config = dict(
    d_model=512,
    d_mlp=2048,
    vocab_size=10931,
    activation='gelu',
    norm_place='pre',
    qk_norm=False,
    tie_embeddings=True,
    parallel_block=False,
    init_std_qkv=0.0286,
    init_std_down=0.041,
    schedule='wsd',
    batch_tokens=32768,
)
Each number is 128 + 24 x the weight over the matrix's rms, rounded and kept within 0 to 255. Layers, rows and columns count from 0. Numbers have three digits each.

# layer 3 attention query, 384x512, rms 0.0286, rows 171-279, columns 256-383
128127129079095139142140114135098107120145138129116139144146124117182138128116133170144165122157111118153155116126109139114094125176158139135109137135181164117128156108182084122114105152080139078200181071126121109173093150099161106129149144133153098106079125112146101099130110140134146116118150115139134137152120167132152106155133134086090131131120144150138103139163152129114095128097
138144075093108087098116166105107137104143166142075169123171132124116137198161143109066157149088108114122131150076091133121120112106135082126092110146133079140094138091140166158178112112127107135163149137116103124135118112134124084124109174142108112128113127105153132097142135189144144093130123133139138112145135105134127160133120151166112137118114142139161120120114137144086098101101
145097117102087082174090119102117131095132106173156145151162151100118172164124145166105135165118101105129092189148156099141141103098154133129092163159129143119132149163124144138178149115147148121176134111115107093113098115103158100121097122177157120155094149097125131126115122100111145110124115135143077068160149120141124123124131150134143126112167158115107094135122127157130143111123
153142121104140139165098121142134099136122109207138150148157133131083137115134133154075166128112079096099157154130088155131114121112078100172132106163071129124090191123147138138134135098122124158118181119183127092087132103175143164109096110140154152119169123129103127110156118109133106119122113167117163091138148122137125110141131162167127054150138161110137155131153102086125099113110
117165151133118145141127111123130110130164105138160138144105127058116123128116130107163142137127134126151172107124131095175139114116157103101128100154147112114137123129133143136108138139148123129086104131169106089128159159168075138129151136136097127121105110164120114152110104148131136133119157106176169117107127156094108126062085143142123061130145138109139113121098126143118120109158
094145097160140131159163143171116140147103176102126094094158154110158143167149131114185147121156093126142136087129143155095081128137111058115125124130152106144163106114130152109109097136096131130143061102101130130129128123163143110095127180130118109136114194150102148108183110118137123083118145135149139115115194135114098122159137081123140112160155146136101149135140137168072121087148
158158097135084104166135165085112131109114154110112125120107153097114171139144133109143121139126118106092122131150108137140122130121145138089100133090094101127119153110125144118143133145148136148110129131129130117127140097078117166180125159117101165124114128106142127110113113145152108170135116129084129135111152168100116102125112146148099186095153082128082124109092119154118118144104
113116181155118110067128130150144115117143110143137093106119131115119112137168126156114181080122160126182147078161120147138129160140157098093136173143156125129163176137105116097133145166118121118141106128117168145097090117141134098140134145085160130126161137127162172115108161083139125096112147130121116119083140121127113114102167162149102150109130110136156117125131144155167123149095
116187155148161154130141138083108167190135110141138112094136143142157146114125153112152117138152149116189116152107129127097106138111132158097105122136144130121093119118138128158127153121102103087131122179116115126124165134161133147116135149113122135113123154159080121186143130119099095130177147127097160098074126092129117130159125090143128104128078133154127116113113120090118127126154
108111098107086083159082103088131145111095136141119160174142145132143140116156127164098133143133162129101138141128134114138094134124105145151129091142137138152115136110093146066114081068106114152134107109131134114137174170138114145116151155112116091115169110089169109100137090124131090145139133101113118129143132159130144127103127094137134123113114134096113144163101110144114155157157
127150144176090147104123174144144112154130152141114157140125100155099125163102114132133111164137116119101143155133121145103193093129134157165112100126096102133162156097119115144142118124151089103144103184109104117140157150098123102102134148183115101110082139075162128120106144137092169110174161131101129124117171143094137119148141140130105104155120095177162133093142126135136184144124
111138113171147101139133083092161128116127143114119125137099126115157142159105147146139119151137157077119129102139125095133133136101113122116099150112136155102142111141128113125131130141144111104110135156115139170152109170163134143168141144152107129121146120117124137125122134109121132088143149177085128133095143092151086137128161069134166134134095094086122133085127125143107117114137
139102099104175147094137141169178121152126134149082103165117123125147125149185181113129166143136114120138075082137162154120125154160167159123100110139129100114136142129168131100145113140135128139157148115150118144177133138113143124116140100132158116112174121114123107153180162119164171123051157129135131153122126160171144139136197067143163144149124071127111154153131129102139124169135
146138096068113106194170115130139084101137111100108104121113110140111134100103131112169097096125155133103112134090129101128120119181094134153136096119118112117120119103126155139131116143127170132115117187120074122102159124088096175134183144096133108131123161161114166139145121107084125134141111101132157099110123135170124149110124144131128145154127140156117170095089155195107085131154
108129111129106158082109128156089044139136092112089163132131109151151118100152105111113119111158144153152163129137130120141115097176131068118117116124136169085124161137134141116148149145130134097144157099153115150142096114118103132143141089137101130150138108091145103082192133154143164123177115130128132170069077119130132106118114130130144101144125135149141112154125156115115083122172
101126149122149113166122139089158091161107145098165169098116165109134142148130101159044162169131103125102117184184116108110153111121141119169127127102089126134133134154170155123104166113117138170114145141106099117129117149121146145096128151154114114128123072134115123081150142099164129117109151165099138111143103131109113127122107117124142118116121164113073138164169142152124094117110
132106161190116113121197108104126130160131110121104113120119147135120139119139106161156136180161124151137158110131146157125154126121111129137135172130148130154084121122093131100125153122145165134115152095150109165110154093106151105121121140159126139151123136148126161151131141117117171121112122148129154066140106109113117128088151102130147152154143119097133113179105120108122092167133
096139116096072098138150162063111151110154132092125146128141081138111147135105136120122098094137121087135116168131120153133107135115080133076125121118150110121132128124163118140135109162098123115115071109172091135149103128096139148075125142145164129148145103141112140103159113099113127193126123164132157095143140126125125091118122091161095169091132120084110122102114156098120155111158
145144125133150116128101090103142127117148141150149130112090137139149157119138110175174132115159146177134112120126120159140140153076136112102111120144133134148137089110141123144128123122118100128096123154151138148188147118116159149146105137107104140174086157139120149100109114139134121096107128158181136144159115128135133137159117111098096095132132110110076109104123143105145149101096
124124139133127089133126108057085132104126084087107139092121174091114111155128126090143119117153117121171103126124158114134116138129064121110120091123102125140131116106119136127125115122136150128124140140162093102140134124136179116107116132059147130134147162141157097148103099078146143130143175077143111131143135131154104158098125113138113118126104145100109169119143110140138090114121
142136097174163162100128110113110134123170148131125133128127144132118134145132133140113081119130154139174161124117175100133130081136103129134149140148133086114130146097107157168150124099166135151126126104112155109091130118103178118125132138144153180140126129134106068144111138088152158112138113138115107155159140144128133170128194159120114152143087144105091117140143103150137132119156
136079116121116104084072110165144146157152132187107098120156145130098110134155103128150141146093160113135095131109085088172138108143155103121152081103153118128147091143150144118122170145096131153107142201101121134142096078119128121134141102157120091125109112149131140084087124139149115115136129152114152124176110071128092122111117091153115170088115106156148159198145090137161150132107
147118168148139151135115132143131092162117128125158128092143137139113081151138160102120140161193181099121141094127135117126101122152090117178108162109135142111104095106119152110125101128106098133137087117094110138112166117137073138120152125119140116147150131137139106143164123119101124138149130113124105126101123206117084133095152074138120132116138157096125121141138067148107125104137
140116114130132141093118137142133125129146160120139168149149154163134105121099135118124083144123172123172128151137132131079173133144130116131105119127127145147116119099146151101128127142085115164116088122162155101137162116074138121124112147114116131103073116132131146099130137100083102145165073153124132165092146128128121125173081114116165146134128140145144140152158174111112118136096
136145106110174139128111100129151146149180147108121079131115180170130124114169128098081129116163163124148123137116154135152118154151135127095134170113163169110160100120128107127102098121119115163069116123135127169142132166172078158151154162140154110182134132159102093162122173170128177126174155080132086152120148118123103157092133120120108137115109125107126110137171157151097098127113
134163136138145082157143124151138148174103151112113124153100116129121090105112148100139147109115116173099144164151134134151135108107088132131166149145095123146106141148088066138126144131109126147156120135149091130154109108179154081080154106146154103095087114152112134164119134086143114113128120098129165086151101132117137129149097142162157168124060137133147146126118169122156091179147
151116110106116170106131137092157134151118124137088126097114178131182155139142137128068109184121119125141127127155101114149140135110115093123123142141122106163141137110095114123113147124165124149141132109146138144114086164136129146067128122158127141143124166162139112143092131109146087137114129145148119083124126133152131100106170137145173129115067148145107134139086125133157122137118
111120171069111146148148133095122114129135165146151095118110141138124142146141116143153133105133104114153154103118102157140151137132159135105094114131143120166114120110107088163136157121155178139111106120135107154150123115115127153127126085077111166101121153149148094145134160122147116127105121087108132138189137132169176072125121179142129132143080096108102147147148110102154160144113
130100144115083155116107147140103126110061156162131131132156125135128077178138118125108096107125137112112106127114088135137107140127122128113122129156090136147168096109128132120098143097089105108084124095092086124136080129089098161085156077132150125085133121114163102153154135164128105152126131140118074095127116156122137126105155129133141177134155096166164118139141180140169141164149
129117065138111182094137126148153118135164132121138082130109063134138118172134106143155112124131127125133138109167126136173112111123139162129131084140178153106118118119116117115121173134116139112153119165081166082169115102105095114128137120124144122122140103138147111132075097137123143126117091075099069147150145104112130163084172155134133154101130148121109135151177150109133131135109
140132097150121167089122122119126127111113109183146102082150129094156121100090110127165130089111131176130120152089103121151082098124138108121113114110074123122133126100151112118117171149116123121125094145125139153121117185140086125131166153161070159192122111115138116123140135121075132137110108121166161131169101123094149130132152168137153097171075111116115106148181178099143041064159
130109122095134067133127140127115090133121117110070141074120171142150133121123121133119102196116136108110120119132134158137152136107107126104097129154176109085104116133127071167134118094157096142123172154150150155124154125065113127168081123093118156101113122188111100142110151125130146108158112143146091144122138139112128151145158082130134078151123133107113140118134128110122149139095
113105106125162142103158131102086116134129115156131139106155099145110115147135090136143172144144126123114152117115151133105156142143129163120166127145130114151154134104095125116190137132104131128145101099126122122084110123134135122133140115149131146151126127112149132180176161111181138125143140141101134126146109121079139154105160112174137158110133110153166174119119142127133120123127
161192138166099091152134178131134188138139117174104047126123129122114066118164159135096163141128131149126134121139107118134151132145130105133140125129095108124178108116121101160118143159121129106099126118121144131164115129149121117079090179115132093103097120132121172093127124100154114107140136154163190097132121094134103120169117146169153100142132130153157125106087116130141121132172
138148126111154110137106104092125155111108169121140085126084087112131134111132136112145116118152099124117143097097121081156133121111111147121151139086142137102123125095157121088164126102110169109130121082136151098172161128116109137117126130158167154145080133135123125109157107152124118131101158171139129106114146149105110165128099150106135090100135153134109118137109133129134140126144
124160131145133108099121113171116127118102143131097159111115134163132130125111141136126153142141123140119128154133147146123134109103138173138127133104125144104127081171122165130128102110086124146148119146124119152114130160102093163142098123116107139110110165139140082107141111081114116123149081127140099110143142110099157091090112096086110089168105122129112158119139139110127167109127
137149122117162112152140097167129077120099108142125156120129158129109136131127130107120172111135106123139142111135178183110092120142114156133097093134107167092174153145122155124143131076093139094158094068133132145094155092127137118125097126130134150107123104134124100133144108079132154128118102125160113091112121129079098186131150133137082112072145137112104158166110123113140123079118
137152148134128175128115111153128074084160088127098114125100088130124144091140112083140069185149160139116125151123124131129125085143069108141095134133164149060105089094155152118114160136170147090108175113147160116106162147099155156145123175105149109110136085139146129123144122104123140147188107154120117142123110140133121138114141117126123127110140125102139135118116139121152087116137
098166102125143100165153130099047158122108172114114146157105075103078138159087157154153150101162114089092089126123110107105095104174105160163134062096109150075155117110136119113156112104127122136120109089125139177181133119164088143144126163116128171118123150142155113145098094157114123143145118112117114171110143146138099117127128161116146118160132133101175132145131137158108124130123
161084094114108152130116147133126117132102141161170141121161103103120103128147154135146099105112182120153157132138148172098140102145174157126119111154118131156131118131094154155116142160105141143135136098108120125129111147093082116097132108151175134117113096109115116140132102108149093166131105129127133109119119138110134124165113082134109154123147141119094116133148115120124133090140
110174105113121133132138103176156144132148097061102128126195146166127109099119085164122121160138098134144139132133144155114146162172112118128126100130162107103129141148125122102127141078098105142179128130141092092121139138167179123126170145114151096134144140111134115074173087225080129139106110096116122131130157132135118099091157145108151115112168111153143168140129070114113116082148
139104144141168101143178092150117138172149140126166112098102139114140132121137076129152058164151122120123159144154141124113157126181154145128126142178101133140103102137107122117096138161146090076124111178117133138085138106109104108164161129128091155127115127118131157147131136131158140106147108143087097135100136123110112127166143149095104126149154139110103145118069098130148102101117
134100166100122131129126061112097146131116132116145102120111112159157124111128104144141113087114110094098125140121142142146087119133138131149110148124143143089126129135121083139150120134138142145074112147140168166097147145080135131154122134102128117132115116105129118106162168123096169124135090121107153155119151109139112128127112151121094125137159106110136164129143136134143097135130
148126126137131160109132127126166111102094142179102141152123175130159089115141129081142125082150148099142139100136151157133099113112086098131128164166147129094139129113211116143112120149124133140113162087125167177114130176110088114144124119105166093097118094100127122133119149078112142105103156127164142137137136106153161127151145115113111131129153091103139156153173173124150104114127
111145125124082082118093128081139116122128142150132126158148144130115110162121139102087103148175128117086106128143132118129134151106116132161141095134107110139129148101123118147127108111098092111154140180152117115174113144130117124115161141178130085144141153109125142114137121156122115168120147167114158112141162137112153179136121122139109113128120159124121155111098105129146127116138
096135085152115146112126112107090132170136107124118184120136153113102145135106132126086129093117134139132135120134157164168124160137108123080130154124136124141131120116134120118104105104120113172082105136122093151163107134122153132143157139098151135151123169134102154104103120125165145084105142170138151156153137113162108114103117114139159166119123131157131160162128155138168134138159
088118135168151163075102161118121150112162169098138112148123128134113184120167133110130122126113155096137146150133147149117139146082160163144136144126124111141130136109102127154114088150113120124118121150097122095114113104113102127129145090125122135140099160117105147139135125094118168091163129116103110145133103107123104132150180136103105133121098098119142134186111126123078150173154
144150140164120133152065127142118184162142123106107116144104088137133124137106107164138154107158123110123149145141122145122169107164145151143142126139145179150144107148188143125120145111142089110108137117121090160141106172127110147132152137135178147125117120113162134107117125136122121139146127115149145146141104129114102178134084153074137126147118152152115138079123120144127097117112
123139155141113128118162129094174101134061117083165128178118152116108141114118111137127108139148081112146161137128153145154146159112147142121135133115106128174118125112089128105196122065142155108129168131132131138149108138141117141117137116108152111125141154128128131094111116121102138146079123162103141140144150110116160111137150137169112120170110148143113143110124069151147129094098
156115129175106112152143090118127105104147105157105106106149101156139122107126139138116119152086111146137169158131131112120132118112113139141114124104152129139122153137123105133096114151071132150137176131131136095133165135109111153159142131110136142148110173116133152119083131141120176084089145160073139106157151174118115116131138118150140142160106117095173128144117119137157134137104
154153131116154094137135122105120142147140115109109103136142078133114160129105113139181098104134169089145143126111093190146117165145094084131146140124120089161112106139123113125136154117118132119158112173136132088113119145103121155147146160135143154093089167130108127144103117096164113156117137096110109142109088127119120129152132093139118127145154133153159139193139104103152125139151
139151167103165175130132133124162143137113086098200120153149107125143112131123136145133165141135130140125139129133134127158144111140133163130106140132116108165152144114127132142135116141167128084109125139139085152126134088124123114118121156115124131156080117122165147156148152168151094068120180151138167113164114121132120137166114160117132127142148120106162126134115120172147169142112
119145130123140140133140120134124145105078130133139101132139110132127080104121132108129117113111153151148177129125168152162115129132162117131133102124147113080156105157099143132135134110146130150143111131131156127118091137102154169152128113138107147111113111119143091118140158135129136150123103106122160131110111088139134128139143100135105119145125111150160147110176102130133126121160
082137136121114112088098178120168157124119114172089128139139129134095135149159166134134166150096122119121133117172141111127149123085146148121120115108137154129100145089111145164128143138131113112110127080123133106114096109136132148101092108148132146114091117145161139143163145145108133120118182159165124160126159129093101164153149135167185134144095103097142085093140108147121159146116
150141143135125139110110122112113107127138129122126100173163165152146091127167116138095157190103160161085142107095121094117168125122128103102133126145153187122120098147165111089101123092130135195125091124118138090175119108133127081116098122103149178145133134134133103133107132097130106119159117124100092195103160148136144159166161141137107085099092107109088123122098138107102142154126
115109105101128127102117141142134134081137124080126157149131134105125084113135136094126175113143159120132113148109137155149086188171134105094154120129122106140166133142110133121099099128143101115139174110114121170116102134155108127126117096097085155089161141192170116133163126136166113154159107101109132131073126122145130125138097133110134106093140116129110142082066151136109187110162
162157135148143106148158133121142169097120116117089135100144132094137134121127118131174133106114095147121129098116110137171146110086154160108119093126138074150161122120117154150140132117127178063059135134133097133113152162184141168146092122146120129107125155119099154107118120122130121116167137112157109138097152134119143135149115152129144136157096124116149081141087129149117118167122
117137120151116121112132125136156102126155137116103138151128117108142142096113172124127109146150157146141092104107094121125144091125130133139093140137139154096109126138142115125135138080112136089151153110130102150137114151118132141082117086167115086121152124136119110117142110115142132116165105132128114164131146147140112178158104101117101149102117082098132093129162112087142129152169
145168168148124159112151139089107170179142142131122110195138136134104156133150098140135119156127133140144100160110101152147145112109151148142092112096115098124116132134098096102085118113151136122155120145120095105135130095097120114142131092118116083127153142125107144102123140128107173113090148156103177115070093095113122093134120128112133128125133102129095088169128142138146115101109
162163144127152154112174135126148118097122097110095139145116124131096146095117111143084117125156125145148147109127136125086139117116155110100113110118164161100127128143133152123111135108106098135154149143101185122112149098187147130139069177179097150130105115181104182136110119132086115183122105086119099153151158147089109121111155090141107101119124121161131113091155143126123149145102
151133145142113159134117143129156138129151174080111094132094129128140150093121146132165113143144132120145149090090064109117143158113128145175138107107180113112139111130138134103144147198111101088067139178123126155104112119125122114151104116157106103172167154157121173121097101125116139139127101082062103108114142134153128091161130093109139140134091134114154125099137176115113120114138
158143115139153143146088138149155118147078154159144125108130152120114111163187172154107127121117084088113105134103125140112107162103115172124087159133108104185117139161111178152125149130128168113138157146150149113142118123154145120136121069110108155135151124080109173130079140132148114084105134178161147100139075156119119155111136173135165141115107132148132081115115145125136130130145
093077091191139145085126165148142128090081125141121122128116168141138141129126154082128139116146099160126124136152098099094120133133157124146117127125108100144122128154144124142098154103103146120154105132120110123147108150088131142132107111124145112084119105110068127146098133145147137118142148098132141082161129146109168112197123152086138129079105128077115153164095117152140117114130
148116127106149148093113117172160148127110186126107136166113120168091074091114111117125152137154153145094122128112136143133098134142144138113106134134121129156151134162131097164157119182120130107123109112108126150133121115116124099115161119123128125144125099149120114176137109122108090148087116144079160148121108108077103139120131116133145086177095146134129152208092125115142161133158
107117099134128064082166157127136123122167139138108111133190110115105122129119123078134088146116166142121133157126127132112115106136100121115139140150127111109087162079134135167140120093132126112140162113111119114118166129144112114113121146118192142121107143164134097134178142143123149158119093132141124150148142145106140151129128122177118121099149151162102153135107133156118154114135
103150138142130082153139116147133137107172092111072096152122076138152140103106162162187119152154110141131106123140111120138106147141122163113154146115152148113145174180130130125154081152117140172114149127156148131116148147153108165135121117144089111126113129119137158084149128109114117158134120136124123158106098119137126087138156120118134132157141132115111167093054117137097166096136
136116152100161198102109092100107162097144144121141100126151113137138134133110140122124163155151121080126111136116136146110152107146118103113128118125136114125142156144103129128144103134093122119134158137120102150176108145146140146127096137115115142106160091128117135129105161045127152146140142123096126108107108122178120179052125121129090126172126101137147135166123114095115137154142
139126124080157069127161151157140138138147113091140132117146165138148116089130137122118089139134117120106122112138180139168097107135120130161148140130154097150094126154149087117144139071122138105092160085116148146148141122143125129103125146103125142152121125113137085123146126132151121153079111151086155129116122127159173134158129099154125128089126092150088130096158154094155113129148
085123114149110148161082107127080108146132154115152130083106098135102124112136112136134145168110144130168110148097123140130151113106147119098147110120144125125138151131096144139094157136133121127150149100123145123112167111176133121140123088056090128141145127146148143144108113119188111130152130137168076132150130089162115107084125088153141153103156112081120196089148103154099103140124
115130103102140103130115127125098120117149138104140136134123104126159132150094146109098121149085171133142090148114171141091088146140156089141126119163132153120112145155143094137187139116081146132106123141116174128094126138135098110159115118141144110133151133109109134139149112133113164107107128136107124130112124129131085130129109134145092112098135111144179100143158125130121119086171
122121117122120111106118124158144181123131149180147127130146154116142137145093149150114111138123158138131162115141100109117136154158195158135095102112097097135113141090141142108107119176117158090148186107127165114145139177120123120137129095128100088109112190182090179122156164141110097103165164149170147153114082129121100117151150129135164141139147113096125095136122122148064114100107
166103170131140160146162123126157159164098112158159087132123119119109133123153188158185137146115091078160180122129093120119144090143125125150111143154114156137115124106129096086085156120107156143165194106135142154125148078149105136123142137124123125123139139158161109113128098146184111087137121114122167119156111098102091082122117181118100156119084130128126092133091121120154133125121
114161131127145167136115179135124112128141144110115106111124129129141156141130165162157135175107098176117096118101127119084139128111092122165069156089167108162130141172143123124120141182140137112183130130102114112107153130155158130105134123162109104150095138133138104073141111173141098148144144143136083130109124143148122149151141146146128136114121085145160089097085125163132174124144
126106125171148139129098073116128168138157129125140107108114121146118137117141137106101132147112158127101147126075140129115099111109144110111130113167134103099116150112117147139134148079126104155097137122123108117096094120118190115136135124143126144155145139130116129153151118114125134163124106127092107078154127106150110089092151149124151111156134139120118133121153140132142108126140
143131146132121174130112166176165168119125104164086152110148146117168112127136119152113144151110136111161125128128133143095165106097109165180111158125132131082133145108087074132142124142084097123106129153149113107119116127149111134112154130184109122114158112135165129137081138103158121110118111080139104130168141111143117093111143123132099138157160080144135183104135059098149091131128
131141125155141126115128127133145161144160112130103164141156108137078114146137140126132160117098082118132096123115140143141119133147101120126178134116133120104126127169135138122135168089143135129126102099172129137143161135102110122147101126162131087169110109109144114100176111085172181134136124139125128130075141128127086112132124142101160144129157164104118119123143123113140140170100
118154144130111146116093102132137120128112149130138127133134146148140111121083143120106139137144133116155102128105152102147135098095140120093111131156169145098147090115098111149148178113165148127113147099143154143153148155171148095144092152156129097172089103152140147162139102158160119110144086146110125146115124116138111088151131083133134098098107115140121108113147121091149144116074
117134064075122134145121119159145106145127110121121119149170160139113136098137151143157128130107126115072122149156100111167111118184131115113114105140134133124087146155067146157112135171137139073126081095135114095151119138083133153106101126138083091159124116114105114127106104112171102121165123149118162136125138110114128137149114145177118159091096093119140138111112156113130096131141
140099098101143119170084145100156167107128124168182110109107087166125102085122134135082123122154132072132145106162132120062144136104142119137162105186142115152143123152115129163112101132148156087116121145140085087153127142105125122097113117115168141158089170149144138107105120127131109122116162132157128116185124126130136140130112164137123134116094156102132130161114164160104134117153
128133135132082132125164129153129124154143121121104155104127141123110095148161139134107123108174126144129154104097134160102134157129133135116150117157088132098135120143113161114118141094119116106119139149126156143085148130139118127137141121147131153085164094132127145108140144101128146124117141142141126128141164146145131116181126097127152124093163139141129100109101123106099142101127
101152094126103144161114126138136134129106154148174106119129140118096130112148125131148144123117152133149146100124128152107154143130132113075108135119120121100153146144119106136122139103149127159128121133136140114143105139126144129099125168151073133124141072111153109139130119133168152158133164140114141083091159119154126110157099124150118174117134141094159142131171107118103119118113
140127095147127139160108152136138138152130116110154124158100140094135116102117132081122139120176129150104143127103089108087101156165138092160132091180133154094101122105131138157114134088100098137140111166096166107100119139136082128125115115127126129099130139162136148128099140132080155135127129105098100170127148125190105133112118099134118165087180101095101159191169136119119135085099
161101136137074134140103113147114104106173189148121099148150103114126137132139130111153130102136153109129117126142105139103165088119129112111129093113166104106151170131131130097158097143172092101097161132138132086139135118110129138101122108126118118077096132091129130104104149145119142130148142116111115079172119106112145158129113147094123135141103163116113073100168147122130145117141
132144118121158151108088126118120112128126128098135103112125117117144138163172127153109112153123164128135107131189123126139110136157158132151124137107129131138108103155122119117156136140114166134150127109144106186142145126123144148137133134136085132133180140108094101160131128091123086168153178091111088090139122114134106087117130146131127139169101136082144110114161124152092150156118
075179131106134161159155115158149141119132120098141125130119157137150096131136144139142131096082095090109148144139135153148130164150088122159156136140136118070156141165130109146106139109091147091134119099091129133111142121117113072113079127151125142136113131128113106114108117103125185157154098111175082178113157141102132139150129100144157124178146196115135136122061166121147120177114
130124156143102087135097150122089109114150144162113116108139141135118157152170102126107106131164094109095112127116163096120138102123124123105112190136087149133113105118141149119149164143133143136089165078135148115093129130107153124109113153128136135170095121118140121144115128198120136103118150128158083088143181149110101127126121148104090094169141148104087138082103040131116152067079
130145124074132070123108092145147112120147176104109119095181089127118128111141133162139130160120133076149114189143135148129143111117158125093122090136116148116086138123103126127130125155165124123154134130125125083126145140154139092140094113151169132113161103145118127124126109089116089110142130109107091109107118163137122093111124122119077106104104123150083102133126177118135101133128
107132148096133139124168153091143166138105126137158103149148122113177141107159115155100140129129130151142088119097111117145133177127122118130120185123116116147141138079126098104132123120114181125100087102148142159156115142163148141123136148128181094126150126135130147174138200134114152147140154149127163119133108125138144142126127131109154132128107112103099125106154150151128099145139
123153139139120125153121124142176125183044102081164159118152111110105197085104131173125098120122059111138103140096128101116118110108092110117112160135120120131060172155139146121119138152129140128125126108158134146105134121110123156138143156137110094196133113095124121146122151118130138128128109161117139156122156126157115125143135090132124124132126114133155127077143171079114144090112
116179132174120161117132129122137032101110153100143121124090167087150118137120127094112125140128155126122127126116141125093122115116147140174096159130143106119115159139135142125109134122134136113131139164123146165119155108151184151085152101129156088138149123145149126122093131156167135082111083101112067094139158169144156096119133123112167126130150140145108108142120126146155119125119
072106132132133120120139165153135096115141138107132141145119148146135131082117141125120110144102153132059120163113123121099114183191077148122132168105101131101107138137132149170136123100121109107118138138124135118107127132143129153093136142139145143164061133109113112103120138168175137155142118107124067157097102114089071132134119090102135142141138164104119172079091169121086156114088
126164121148089095115140085155125149144132133133118127142139148140170136130139095099179121098114151134145096141119158146109131102137137127113114114160123144145145157132123140114109163117154122150094151124127122151149097167167155133117103086128125148124128121131111136132114162167109096101096111164140115161124171124163092104182127114116129078101155085132080138168127102107173160139107
127099107121178112122123142095116093161124120131074134105162114110135163147148174107117158160129155167111113131165110133120142078108171148120133147154131149113140148113102139096136133128109128100140095141131125160131061162132148104129132104136134124155127155110100091152155116120139131112129129114103104151150152150129106130106125160148109135110116111146133143134145140109122096100149
139117114129148137132101110131148152125109111119121110099143135164101113127136150121118154142126088117110111120110144187132131149148116130128119143142140132083167121104155136101148148147168140122126115103150141138104060138108109086136141119108136115112122147120161126133133118184070134115142145098130150107115100163120103164142160114112124138139135118146099117122150153120101111152120
107105135132148081136130112097142122100149113136097165133165135123136120126106130171121156166134123114107120105125146171157135131102161148128109110115162119067106130161123126144171168096124111153130094093113103134135138114129145141143111133107105161115171111107134119147141106122120165136128096119116106105156091142127162118090134134143166162103095123132095168158121104134133133125095
112143108133186125153145173165145117116077126105195125123161143136133055122153120132092146157097124125146133155108098127131166137154130137151095130146154123156067130140165143145105139122171133085144097121173136135144119127137131116141136168135153142132135121118135139151109132156118100164107158152087154122118134110102149111118112141155106146119150120124159138112128116131093122140132
145114155107144140129135112140147143141130149115161142147100143139142134137162147130170083153120152141127191091110113131101152144161109120174143112161151150158103130130135126102136180148139136146160127120145076094137104100135135116137142152067163086120133120144112132124158161108142190088122134102098092129152122090120124190142118106137137128093128092108118108137141135118140132137119
132124163097108117121132071098095114098121107109173147135160145108147157115098117154103095153133167150130123135115126135096140077142126114144134104144112155174183143100130116156113119087124158183170142104127107122149142116127096139127109135100135148153144122127160135125163108093113123125099114131165177136149147122143113116175114140090137116100138126152129142116100134159140146124129
118143178136158097125158121094178152134118100107103124102162094153125123135137158138096148131116110117101159157107111105118157129124094097110150156143113146098137087090086124119087143125130098121104120162153151117100181116146140100088108135150111120086072163139122148118093169156119121110138120138135128154121122114112101163121151132105162140113166112147146129178127138126185100094117
150177152128114128111159129138122086124110132101134147123127116099141136111111156125118145119120077149136100115126157118159114132135124113111189156130130128145107126111158140169159112130154157149104135104113127095155144097130140093126130168140126111121162103132124110141154102128123140121117102131084124070116125129130080137114150086154166135110095160127123129133134107141152113091106
111123154088140166149128135134099087051111131122131139108097133133139139105107114116156139124128123118125054140144118116165125122177095154142135109112107144117116117134116120150095113137094147122137121173163110153096176170093136166088185138147100119163168151126098109145085111159097111147160141105143111124128133141113140169135108104120127149105151133080130129167180126114108083134140
106154148124101121107122146123131174107104127153178154161093131120141143125110144123139110144141098105125145141130106154108130118093153116101145114135153117115098162074127119159176138120137152111094127127137131112142141147114152140172071086109163093117123106113163144151167112124145090131167137135175125154123117118130147155089112117108114155133076091100123158111121113126169168153170
131129147145105151163109096152119112160144118054082113141146117111101116157137133125137145170125100100140123150129138123126160148142141163137127091078124168117112098121124125112131156110076120121126139106122091071129153103139116097140105115090114101103130135099158168124156144158143153112123116116125123113124124123136098129094084147101134119155127091096120180112104110123148111116157
101121105169106117166142150092137083085140122138157108121145141138146141137130136178141138113156133123119114130112119148149122112120117142131113105115172139075136131157169134118155089116151129139166103131119120119129106140152127146147113117144134163120142127135144106125142127187136124182143102121139108153155149140117142134135174144131128119143112092091111093133140150140119140169119
121136134106106106111099120142120132115122115127173125158140086111128168097144138130138109126116090137139146145129074142136137099145146084090104133164087142115112120118140114123132131141113148134137174148098094118132116076102192137152117134106139157119128099181121130150174146149123138145126174140146143158122154129113145157106082144127131093126118133133139098132097168109127109109109
148121084111140166142130131137106149107124107079144113150135156161160134097153127121135112108149121094121115139097138142097119124151133138144157149122144129127124112142089109132129103107137109155133166097128140138107132161165138119082122124108138117127134120122146109103125128131140163167160113106161106149146147121106154129169118114124141103128153117091132130132108127143127147090112
106139125106171147114144130106096164130081100139108118127127170134094184106179109086154106121144115102113130163127111159158121103127107118122148121117111120139133122146153155141114112116132100108142133120143104127095108145169104154095126090136142174112126100158132140158130081080131159106160107126130069110114139141128099143138167148125141118074156160136131138179136152094107079135096
122128135127146123102109144166125198129118143099141151167143112117111099117115101157120170120095165129118123148173124128120123163129124114168139132146137131125119169145169115136158200102105123140115068116100132155143119118129105089128135170150178158172126147128138091128098165153135138145135090124130108155150138140115107179166121121148119140156172110166110158137120166124173155117169
143116121156143114139159125114107096106128140149142113103141148135139123129148150094150154125115131094114148110094149106135140093115103109162142120129112112111081064133065116106134135111105132094141109161113105090105158155131147122146102120153103109130153142133110155122113087167139107113141116191164167114115109131156137167110125150158142118149126140140151100119146118087120127138158